{"n_kv_head": 5, "vocab_size": 735, "attn_scale": 0.177, "lr_mult_o": 0.99, "beta1": 0.95, "decay_shape": "sqrt", "doc_mask": true, "dataset": "wikipedia_en"}
Each number is 128 + 32 x the weight over its row's rms, rounded and kept within 0 to 255. Layers, rows and columns count from 0. Numbers have three digits each. The size before them is the row's rms in percent of the matrix's.

# layer 5 MLP down, 160x960, rms 0.166, rows 136-159, columns 768-863
097:138138074122166104081165067193104125160136098090084101105128081046164118131150079147152063135130134154060163115141089129166146106088194126120097096089123152130109116084149145178134212143097170057135124145090089123095111073137187138100131103148137158109202136141130134104074187128184140146
095:122166094075168153108136084176127160099152164157152150131117136144109142159110139124168143143157156160107110086110119136126102073170138162127105187146095093182156124114130090117140138182092136124117124148112118127141132169145131143111127149109123100108137112114124143049085119118196068100
096:092157174172141078111105104103128160142174152117116169097090114110163188134104141151140078080148100125126208153141155135119145114144128098147175052141135170134113124107181128138132211127088160121093149120139121150092133109140160136142121137147080084093116173129105052154079142120099107107
096:089177182088150128179131106072128124107165135151172099135183107119123117126079157146104128120128077130117063157140157152176133128148119151069158134147083178215106148152139186129150155122136102181090156127103135174091097156141150205123112112150103203145170113130065059089102160098078149126
099:170084119178137147164195078081152149135094138123139114112139107120110177158151163138071106144162137143142134108127151112083092121178080089133116138158096145127151124137103146125149075189146076167146165166153169073166198124078192114127080095127132172170149154090145171087142118182188117113
104:173091131088190125136059085136123182134172154076161132121173109133156128136115131105151109145177144123107113133084128135184099112121106094128130184113102128083098083123083113153129138153172176068123138056146144112160116056131128118128075151125146151077140104149109134157125212136158130106
096:102183143126143078159149137156182185108170156119139141129071099170150135125154113154111100092102120057149103137149131093167103115113131147170131094186163125080162096099122080151128113121149064192104149117139105115124113143162132117129147193159191103098125155124086181153124141101113131141
098:140122179111116142160098121067189114124172085131116129114142133106167060119114092140146100163170138107152130113122129089115103151148126112132163124107101109090130142138077098152145181077136145117093120102129104084117091095102173058159125038078177157164139152085094090175095105087172044119
098:074124168118172159129178089158156084146120131108093141109117127128122165105084159096127185093162069135065148138096086138141082162168169088110066108062104065193138138168106083086158202067142196163141144102138153103155115086103185121068153132092088117105125105155085163175165127089118126131
093:135129173183075096200129138101119154139097159169107127105095133119135084141162128133122128173155125135140147136144115064102189103130137077144152150151129140142128074156112097178155126114152104144125139064198124114127128139121148142192158068089144136130144123115042148162142132146121167158
101:131198115099193150075173146129174143125139096171110165114127125153131114124113108130141185144117153092117121098093114152129196198136156110137094094135128079102109145207119135119182212105146121106181151143120154133148043156140113119065066140125158100122141120055159079133143135102168182088
103:159078128158155087067107134141149107137092164194125106116092148122192114125142100167122162179079159094083077097137155128156134171187107117154165134150115155207122129113179147154132110086086114104086148096159112099103140128110170137094175160150170137083144074091136047116125181156124101136
104:185156091119103145156145081100098147182138135085159160139103034173153133114214199157120064182083132101152204117128106094143121101135121168132126116164079204132120159105173123124181139167133148159123113158047153123130104146106113091121183093109121139058132119102139100131157192123123111138
097:104147139157083176138141073126129151100137157081142141129115194125103127118150119157074057142132141234079098142130092176050145181147109152110083073089104156193128179073159030101088110110150209146130119122130163078113137137216159087106115188110173158165113092165150121200145159156146145129
102:091158090169075153091129092135098101133141122135126117154160139080163128146174111120126196078128096133101094143139145085110146158098154073137136104173095144133122116150121178147157109107080085087165113129129139140146152148089148096120131102085098069111141161115132082102150135190083135123
096:141176119118121080158176146189163087135191116079145135131126173193103148150184146106133131184118148101189120090116129137124113123097124129097200143087112113103155145098115125120119106142123166146139145116144162170134155130133097127156121192179112048132127154132161146177119122122089115083
094:177105130191084160174106142054153141153145161114146139151137113120093149077128132143129120133108141134128170165158125071159106107118151141103084183103108155122110125175139132149111160165117144199119130115098096127080122100185133156140092111045152196139141073100138102190070137144120118129
100:122135162093118164104095096054166173098103128212145121121109117110129044118082169112171121137149129169128133121136164171113115130120151147162129163100102128142162131193119120082095138131130200153088151113183106109101138139114065117131155093087077115119128146108090087176128147125113084147
104:145121121173138100175134115192161099137168103092145154193139108140111117117130150154151110090142188134130098156173117125098091133107167175118162205119058131197123127124118087151114083133133114200112162174052137146150130131111127090093141141147118136168102149104114142111209107106103128123
104:089158146158093127164175087117095175091158170128074110114103143115188124127179116112109114125156145108121123082146093129125100174126145125115138119148134106135149156131163124086108160131139182128146097126112156121132080171096158113159153113122167122181089135123093133109117113105141047105
100:159114108181111119140099099095115109096127134163109097125132134104112075082115148117120117109146162188162131111122097121161118128140133170139116166146106116191125106151120102114105147129098092128116145120167211073119121114113116111152096154128198112087137070146125135149178200141072152126
104:079104130132177129095156130112103168135070128102123160102164139125062109109149181144141127166086172171082109172080115153113133121155117113117144128139082177107183119113110106094172123186158160143151174136148102117118122123057164074161123111130147122136105172078133123134121169103127147166
098:104131146107135118164140133177061101124104147134133127092074142116116121130123054129102099042082148119185116160159063133144151173161100164125161184158150111116117121090150126045121116175150111120123131115103117119150097214128151151155062192083054182131109049022149142077066136107111135131
101:145136124103149176080112154144104113148119127146178130095068182131095153117130127106123113163111170110177084123070168152157118141183106134152152165134108127117098128112094111150114092101158120097095154221122130106106138120147093130139189174115135166054097121109117069097089147033122193107